config.toml
n_layer = 25
d_model = 128
n_head = 2
n_kv_head = 2
head_dim = 64
d_mlp = 512
vocab_size = 2048
activation = "gelu"
norm = "rmsnorm"
norm_place = "pre"
norm_eps = 1e-06
positions = "alibi"
qk_norm = true
attn_scale = 0.136
bias = "all"
tie_embeddings = true
parallel_block = false
init = "trunc"
init_std_qkv = 0.056
init_std_o = 0.0
init_std_up = 0.056
init_std_down = 0.0
optimizer = "adamw"
lr = 0.00406
beta1 = 0.9
beta2 = 0.98
weight_decay = 0.032
lr_head = 0.00673
grad_clip = 0.5
warmup_steps = 270
schedule = "cos"
final_lr_fraction = 0.1
batch_tokens = [16384, 32768, 49152]
seq_len = 1024
doc_mask = true
train_tokens = 315100000
steps = 10518
dataset = "wikipedia_en"
Each number is 128 + 32 x the weight over its row's rms, rounded and kept within 0 to 255. Layers, rows and columns count from 0. Numbers have three digits each. The size before them is the row's rms in percent of the matrix's.

# down: layer 11 MLP down (transposed), 512x128, rms 0.197, rows 448-511, columns 0-63
# up: layer 11 MLP up, 512x128, rms 0.197, rows 449-511, columns 0-63
down448 111:138132167159172157099106116105132069113071132086110121139119060210128108141122102110186157157175089086169177105155139081146116102110129083081095127222130158136149158078083117104102124107166120
up449 095:065096142086169112101129100134139116058136119095146075180113129142111117127123184134160124123104052122096155193096116091118109104130149129117096124084160153147071136132113081112085133130142156
down449 095:131121172153058106095155107075137141168087148135107126125115104176163086185136077082142090100123104136155126131102123172124095104087136137129169146151136150181138136157128130132123056147096096
up450 108:175081132043158140150127129165097133108176135075071121181082124123144126157111098114128113098139186180148130165204094135086123127058110127150122128143161132171139122133137199082145094074163123
down450 094:106113122176122116114139114155164131175100130131162175123108092181135060162138130155089150134083111123069141130068141110135119145102157195100207141111125061157140137129109121092163071178125178
up451 093:176115143071140137111054106119105120097110144081115115171104073126153174175129118191166128114063136116106097099156136131129138195094040147120162110127132148146119196110142158167155117113132095
down451 083:119124170128144142164081104106119134163146218132147105123157091166136137111141159164122164185133098092148136178136157139152132107184142133121173133123150123160144135129143112146147101110037071
up452 110:122102078114136121112148133181130111082185091098111145118093121129129130138125137135148167118129125152201190195167126159105170113152074104177126127100151147128169056119122109176155098090173140
down452 119:101120111095109099114110140118097166119155094108174174116088129141080103101094114167109130145117060051130129120142135108087138130174108159202096086144114137099199115195154090178159111106071143
up453 103:134122044145138153144096210154122120136074161125106133156143112150128154083093145147148112097117129065136093103147098079136159171139110120137149115147178163139054126151115150083146108145148154
down453 110:152135135171103091094119173132122051079152066097171100105140095185126129105148130052126121128130139146125055139123152116141133142200136154063193132128151123101130090131070069114156135063157192
up454 099:145137126141152072143116114104094134130164108105141045110093120074077090145150155160127074177107107103138160157153099132102150165101107074180131152093108149136149093122128175128091125124159112
down454 093:155099156120152135111115107088109147185133154116099083064082201090174092160155103128150060213132121159095077120168124138132133144138161105128126150083070067082189182142141104189151186126113117
up455 101:122093065147147099129196143150143158142132141119111105096144137191126183110066096136143134116135150151149156171154141110075170094188056127171118107080140136101102130114110088105116107137123135
down455 094:144135206187155131143167115164110150166179196104096159072083186118147159107087135179144122088128195135168138164128150125164121142115102122079078080185135114167098108124140101110103142128086184
up456 109:112143104174168098111117167167057137056122125103108133183212106124160176172133172164112143127146162166146119158094109161133183178120136138129153148042120159164133118112082138072087120121126123
down456 112:089159101171164150165094154136034172177141085121130106147105066099168180159115131171153154117102110149119125139129128080126156126095076140105183114088100118169095180133144126103124084151126159
up457 097:177076147075143078190076198186112113126146142126116096107096097115146098163062123091155098099119177142112082114154129137112146152153169143142180134107128166140119055104107103069135095143183126
down457 104:155160159091132111103146155064154080137182144161119152091057150106087151112134121141179133175112094122144189103125096145164106073107083072109072091189125121096168113096091126120106141115118147
up458 111:084096098071137134175092122112148096159171105110103056124141139126153135131158114098101097155135150182161145137130139114092126161157108042139065102116122142129140163131123206144091089122123120
down458 112:159157116115080136074125079151121127162168158167095160137125152151120073144118081134171114126124087136098092156118161133216206171179114090170149165166160068103111057138141207122148119114159156
up459 086:146072113055148144127148132125100127095191114126164135210142106156144165119107165108164160070093121183134116174151104111054132151096166117100179128093155134153129105116111158116140104082192138
down459 112:111072114108164117127154123090127087114194064069157147122171077118095142156139158094110150127128125172144177129094109118095124105094087084156161091107097192176172080104147161124140069094127123
up460 103:113097126113185141095129148134051146144204129117093135109146145120111145158130123149148103110140127173147096086102131107051167133103154100171075160110163146134164161097118111093121119096138154
down460 096:157098138166104124119101199160133130148166086177154190127128165103099131172122086155128117203158130162108108121110086111158149123097161129054137091170095138124103151095103138135162137125152174
up461 097:142096076160139139149092190165114119050124088091119170154109156081158180142126148137115055143120101176130121116087121125118143213112105097191120117152148129121121093179135125140113093179158110
down461 088:072076116144111167142146062064145125160080150077117134108207103170093095165178113110085152116075105071106074169149115108094100088141119138073162113131134110166139156122108101093132048094145158
up462 100:195146112121169146159099114091103123115149148095145129172094219122147128168164103091204148107174141148122132151133077082136132077061068105165040101135148133160148145142125168170139102129155169
down462 089:155114176087109095115134157150103192158066135143148138155135133175139136120108121114169094158091161152149116096152124036098106149120120130139108150092082160130107099117135099148152106109064083
up463 100:155170131122137156147100124161099115161188089112140071148152138095137157108172126098152104125115160055163143114131124103121107114135076102159120066149164131121098192106146122133072074132171067
down463 103:115170126176152122130139064151112104140122080133123125139133119107141145110170133129185148151170126083128070082187145129114119122112154175134150105172098061098069111130136125179104091080150123
up464 106:144074086116170127146115139125114103133173168140142116184097138112120125153122140104160108129080111072163112145107184082158117170141106122163083065139128137110050171135105203138152091162122102
down464 111:119200153121111152160139089096083126101150098212150151115110140142162125135088168094155126088099079164143120129042113110095144145190116102126144150125092102087163146181160129088165110136099169
up465 097:102116086108137085164142053139122124118124136076119155158113119105125119192075139058164199104109136113158170142157166167087125078145134181181159136122126149143130101071144162164105098083117148
down465 095:150135101156083092129157139148119151124130105133127094100072133130119111148129148149094185081151088132110131116099127106126158170181165107118151112113055146095133097074161105158120115092122068
up466 103:164157109137171118136069152117089150143156119080148078116097129076092183150178136116159182140116118103139142107150115187140115156153076083165070070154148138104208123146061187129142100146168120
down466 109:159130060138102130124105089090124144145107154097112154081175164184106116134168112088145129100158117099141138102119133136119173098109137152149172113147162184156143058144137186135153145170156147
up467 095:088198113083149099110077128106157148089142118151127088160155090114099141091081180138147121123157174077106145140095103110079108199130114145157110136190161136113124143123116166067129083147126184
down467 092:098138140107075126150141140100139137147113091193194114056170180091140150137152150080135118145150130168122133129110152074153088139085182137111136101105154077044148137109107119114144121155197061
up468 088:098156107061148102168154131095077088100097080170078126104156140119125108151101165112086110139139120145165195187063150135089101125102155070146078156070155133137095158106114102117121107149144176
down468 079:118092119187053126117111163156105086149135069099109120172139158135156101118119166101113098164154096110101149151090120138078147144103196134117085107153142093082151103083062123151123120105137064
up469 094:114081087125140095150079139151112105151125166144063073177170090052081171130152117104181167101124176125123112103124103106177111165144149065129175157125156150102122116142085152127158099105127121
down469 093:114221111121170093114093154143123113173092117124100101125125085090128164183134074185120142096087118136132113114138123092138124142126177116076172089098156147163156165149138112187128020164115180
up470 113:110111058150134157183109141206154132121099110116108122149151073132079150129076167162088131121090126120084102180169136152145137132147121106143148087120101153189116092150129109128102099102142122
down470 115:166184136153102110121093142168168173198136096141144138098092161133111110106127123125127098064154131138091104090142137062135112109137152095116150137140129087091083105121097084124213172110106104
up471 111:156140122088163098128100152157100130118090155110101128110180084182152132124118094109137110113168131162160129122167134046092165091075131137199129167103137150125101118142125155131157114142182128
down471 111:078165119077115109107147121121089162099145200128115118189126120144135101089148137189119119084141173095055170163125090115112173153103162147128117143051152152116106144151206135179116118197147121
up472 119:145074131117188059146095110108124090135171121104119111169152135119110131134079125108194141155123158172123084117175159131135169169132113106114097121068127129108156047092131151118081088069202117
down472 112:130141163115149110077115164173130136143160104121117117078067138073132094133120118087071134112122148163173147180138161163071134124104135157116173146099101142134167137140090132167075088166147091
up473 097:127175108121136157127088172149118120148106132113143155158112157112107169152139095153079123103107115159149117151141088116126148158123131170121087127116154148123087156129134170142143109160116136
down473 108:140125210120084103100120164140159025111125066124100079136128111162162117110136145079130176145098177186128144108090123158142095156149084111116154110147147114155156171112117093183153076174096111
up474 103:158132099133148177152104130153130129170113146138092123185141113080121150106130153124150154135153128088157186139062115070108140125096197114166120125099124145189102123075127138142072115136122178
down474 104:104093122115130136174133153081144107137150149082141043108134104112143156097078088155128118091132138114129069137123160120173161133081136127093146127190101189190153117187097117103128045113104089
up475 094:100096106088130090128113127130070132089196095106088082132109118106101143155157169154139142138143190143099142082090129132133144100118171063153091034098117122161092128136125104155170094057132202
down475 081:175188089106102100110129086118144128157072120125136090090144147143056123131108102122104158129105050172133120127150137160118144096185091163096172194159088073087197087174124121086117150195113085
up476 102:097103160137124145177117165139146120139106067093108157104215109129140181128145116123150132115116143178182100091106200099110123147154091090120148129089091147141119141155135140151042111125125185
down476 101:130141143119146113112127042094142136119088152108157105114151178141099086051101127127140052122123124128114175098095109140128097186108131099092169105137111096114133126183159101162176137103121130
up477 110:137158137119146128156060135150086151067107151132158123131138096065154156155102102097133143080146168111104091123159216140149123095138109088158151108125125156163089157164122179152075098140161154
down477 114:135185093137154078165172116148061146085090150167121151167113048069128126144140096095134145132126127073101131091113159121172115095173134136055180095163102089135125100117151169150190119173110141
up478 092:109151134136187098130161179174140142157132156121173111097120064112109107149090117154187124127108115117132099112126088143096162107104126115161168109129181164169065143119111114075087137082160148
down478 088:131115143127120134135129126101131100071134060192144141150154101139122063052084154133097105141135132194133205172141150140126121122118091083130141142116083131141195091144116115141141107081104170
up479 104:137180147086135099194091153086142113152142135098171146102101161112129157165134090108127124077192184146162087162166136162124121171100078118142154126128086147148155116155160205095115096075173118
down479 099:165153130118124102153126140169140150115026206114129113120090121150076175111139078137155168144190118119135125126146128098143113072074108140163107136117107135036100138101094109082092178161133162
up480 097:163155117121181141182168151159126144160125101062119138171222153171098189177150101101134133083134089092118102152158149172126124143111062154106132134114109160201130157066106162144158117125162117
down480 101:134127087132096156130101048122140083097083145150138084162149050106139142091147087139134104120100118119059093124142164066119126118151109122131115132165142170156063117118104124143103122102169122
up481 099:099083110139142128168131077121132139114090146009140077135131093106114116186130157126096102109079143110172137154170109113151112099145071102126127159088081156163142096093121139113142077114140151
down481 131:114130122081081068131092137107181056152136111128164130070144092145119165128123139089119092062176125178115117126083082107135094133074123097120119105052115072162103109152127176142158079122113159
up482 097:141141092154132171179099146128126075104116121118124048193135113148097107130145141131122116118121173074209194146115126095129124157091121051146123075099079142143126095086135142092142119105166075
down482 085:132199171104098198099166162083136108143082155158139109135143140126186063103135181140136167110106081090123106143178152146157124141079142117129152125158105112127132135143149120122143196087110104
up483 106:117068138099151098116112140169151076091164146102073129127144123140083132214106133135131099127165189225152127148118136109050130154168152148142111145059130150099173138104088104101139116058188149
down483 115:098081088135154127155138161152117097177094087139106170125129124104118076143140149097097186155102085074103123171110164112127162087108143150090119178144141196177085110100132109098062075108077059
up484 098:128110146090162134134129160169090116165182163109122083179155139114063149151161110171133124150138106118175114121162139164099159095076065173127133112140152146134171164115107128135090111140227069
down484 098:135138139151111156101128125101160097127087140121174122153137143139069110107098093108173154067150194121206133122111087123126165158162143133165085080191152162179197187114101133138141141115086104
up485 100:097080095117167150099112105069179110119096067095151125149181061165149126127070195176141096089160169137113140128104166122138150115094108126157165154145136142180177085119132142135100115138119179
down485 090:119056187111096122183137128132085155136130072063127086128194120101125081141120104251163134169138083151083066133130161119123100105167091111139128106136158114125093114122065160141147121079195101
up486 092:170177085116121109207138119098122127098107170086090084162105100165150100158085132081144104125102125098133154188093086106120164134192136176131109132120084175167103202118144157164154115167200091
down486 086:111143130121076106135099146076119150093131203134168147149128164137128168114167122106137189103101072115130120090129097085136082092108130100128120148175116129103062106168146165095121216159129111
up487 100:113137107118161164136092099099148158120110191125107056112140167130065115127100112099162127099172120099199125117102132112119155103070114159190145134090124150119113154122125121136135105112157122
down487 102:182121126157088146134131122084123120099152107153092138143119149115115037112105146132117110112167107104131099183068202151164168129152077071093134119120122160124145147106092077090120106112101155
up488 101:116073127131142114138084178189154160098147180136147089156127108086111173221132165128176121138152209155098094120149146138085131114106138103111168096126150163141132096122119143162123106091128179
down488 103:184157157150111067177156155157120120139072157090110185100134112164127151131135129104092118127222123083114103136114133131154149152139139082134170128140117137172132133124139112134119124112153199
up489 110:165140135076132118155096154117141094113141125097100088127173122118103108172192113092195188165122146152149114144161118102103090135079089059116101124125127135131145122084099147166177102098178119
down489 100:133185116152133157135121124151114119058151093090119171131095123200148095101105124144165106103116154172119066143089094063115117102147115184134066115102078176140194148119066115104158123110169116
up490 096:119139131126128092142189159140121137103159147108122089105185092097128124131176122149097111120070131169060145114129114057132133098057128084163055107104105162138086113164109200129157096144139128
down490 095:128116083130141110114178011139130162172116112078104118095128155149094155065077102148150164161076102114147146108090147112149118165146119117114106144196151098137160086098156127050118108114160029
up491 099:089134170137167088105134147176081077092129108092119141109208110147128131146102116157093074168112140156104165146154114157091151142175116074132131162091106130115126101126120199160094100185171107
down491 095:027164123092128106115071168071080097139161122147106148174074076142125097085046131157083075142112157143156132144181155159136147182159178103142133127142156114098115130140053139150136120092132160
up492 091:121077112144108090151120154162127149113147149131126084160145118105174128152089211148118107146117173131092168120123119117120179137186125110132173132087129131141139149143142155159079098136125135
down492 080:084200165115142138110079061056137095134181135160146139130106193143089139092163086114135128099118085117124140120122131086099161180150173165119093160119104123109187055128113130175214125111080130
up493 095:221145083075136181190072160119120134152149110084145116135140095139104182210134051095135136087100133102141132151177121125095136133102129156125139110128110163113107143088068132117148125100163074
down493 098:125177103109189134099123148037144169156116144144171175073117130162153152189157125177157104159112124117161101208059137138091097071116117086129073143117068126142140075075101121170130143126149166
up494 095:135106105099134177132103141115161080094113114111144129111122081149164102136108114086131135092090129118157176179138087056105135111083124086140106123114105123132102064169066101168057114140179094
down494 081:091178183156127061104199134110137152158124177123129120079121157147154120167158149161162142127131135124124079169147117157179152120135175112133092106149102133174122190103137135107153151136117169
up495 090:162156136135165123182089162150074113081109129148093131143129102154149125172160075148118117178084132121188066124140115122067168139096138091167117107120171170193076130112119089145098131095181119
down495 086:176106108128114145133136077110155119064108139161127172142100212142097147118123121096134135177139126170148125157117130112151110175236123172123063112168137144076106137122156127171128126198150079
up496 097:107164128087139073132058093129158116110133159112086138134147133156087137165089117149162109075183155092140115119140122095095168180133158182133136136103093176181138112112098180161131115181102080
down496 093:191099117109130113075168162139160082176113121137096197187116062118181107126152106087127125066132114102179165178131087099146123089172169125132143157081144121175176143140144053139098142157120140
up497 100:133087149053176078141076094168152090132073162100118102136132114128057101135138090073139091127146154142118136142163080107117127142088053054129170130099114156115111152122086136155143120142150141
down497 097:101116168089177112088078118155148122169095130111085129145088162169116063046127056124117088183117125110108149105133139113177125106094063106108139157165143144109103178177167092115149170157145144
up498 092:174116122129188077169135131102134142098128041116159111153112090104104119141153115051144228123102153124089123126123177160145160166118134075147131102164190172146124087128135106092034132115140180
down498 091:154063139173133125134108151102134173180092121136144171152127106091098170125096101055101100144133080113114131185113142156152146123149161100102127119164177133127148129141111086090121187173096146
up499 103:087073094134127148133118111152084099093117087123155114103126180194095095154087113104126155050081119165162114180158124113076132092099161148116121158119121151183148045137093055106135112057171125
down499 104:139145120142090160122097127114125154151060126105137110104115141080163072095117069165133151213131063123144122102120156097090158114120106159114098207151145124059143070151142180155150201115086145
up500 096:097082119136170059114108092080149117132125100108169078100106145094083106133092198146129124107133106152090134174175172103108188145124098142155153168094098156125142098083146137141069119159100127
down500 092:100118166132085070125142136125122142119135153181185099116152158114067127150145132103141072104133155207069133148110140132128180117203125110129154133129057087162140126137118147167176135049110113
up501 096:147158143145142090113124146153136120124087158072171090084130118112155151212138108158195136127165148180123116137072179165091174128082140079114099139053197144086115123156132131129090103112136132
down501 089:103112073133126167120122093170154087180173151150120133164098155133127105116142101123106141140111169061164083162145140129147112159102089121125151106167161133137147182076096132069097065137077163
up502 092:099104054066162148142123101090153067084166092076140142159129080144067138148092124162196151155078126081115169150092100130128105135078104196150086120163189131133118107064098170116115108137109139
down502 082:132117145161072113111124131146141122140138132186178104108061172128176110168061090101142072112129227175145136157103154103136115150162153048190139126120052114112084163123091119157144161115111128
up503 104:100167132113157119177095135161128082119100151118136156157139152086108140143086074167126172099153151146149123138143130188053141073071137148131049079076101157110108108090081097052077117132138161
down503 099:132121124155149117142124142138152163118066082136156169147115031153128109111124116105112177109135172172097127108163157174166180133115135136146154193159113134086135131101113102162071102171185153
up504 107:139151138106138123144079139138135134156091164087153128138162141123099148117190128100171122099090164099138084096138127086089149133115140150130093143095112165120060173111126193132071109159135076
down504 114:111099189103098033079107142124127113090159160151087081129125094150120090096127143082130146080141156158140083131153057168146098102126197112130128134114105124163090150131109159102121154151150140
up505 097:112106117147163118160157145088112100108097150096082132152120179096137122113086190135103153133138092113171186131153108157075171146165100129131124133101169145177109109088113087090114125151132116
down505 092:086136070145215142114109202103131189191102142114110116169112128091169148144114119116170131139123176074156149105216158186161123141136081118150128082131114121143105115120131129124103083113183118
up506 087:085183157083131110137189127073146132088114119161144144128135109182166181173110143097155165113163179164120077151154141094098099144122190123107133172089126131125137152146148144104095093132149145
down506 083:074110144122107138163090173073121146114161175144111169128065162099039107133176062143142156126140097105091116105141120175184118110122096185187066121119142193108087146117167086109147136102103091
up507 105:148142076111153155162117122167081103150145165088165144158156163079098132125186156149156167069117152057172182209097116131159146118077085109113063086153149142082096107086093112105144098115145144
down507 098:149126136159122130122141131123101138129120130175142166139125155077106097100150144077040145141109217036165124126126170097126082143110109084085138171080137098158124137181169089098093144086055124
up508 112:174109038118142138193115149111131062149169092108150108158120129121116118123111199172126132117159166155136158098186141112142091170155079106185133156136121150134140019126141170100077121152185151
down508 111:064090139106099136111157070119103108088154150160126142150134122090126068125122168155131103174160103163124130153132096143135076117120115094105073115106047181104148136122126063096078132149106137
up509 102:123135081067138130166146169162072134142127119110101178135166140144076147189140138148155096073114094169098089162135150112074171209105152135137143163141189152126113129102136155106132116102131093
down509 096:162099161155150115066118097130161170109113113088107166132112147130116126042105122124116107144116087129107128097133120088122120187143094123156146155176137139082100101076114066139107198137159111
up510 102:132135084146167151119148166161091121139097166126181146130150168147117156190105076164137121116150172162153147163179073069016147115079105140156162073081129152138109150081125144143130122107141144
down510 102:155131115101134179143147073095114157116085130132171117163118084177100104111140095164130107167105177130151106072171113134169082144158105140147094135097085115141126042141093100112094151161082102
up511 098:125165094062151116125103075087121122153128130117115131142109153029172150181190192091159152145133112131158163120105151129113136107107152107128060126071117135107086185126139146171092101175140101
down511 085:120114123164123143131112127106141064080087146111142123138133162209140161096091091123170183146170146138137137108106083184169108089129160115146177093150101112120104156096129099059149065072127168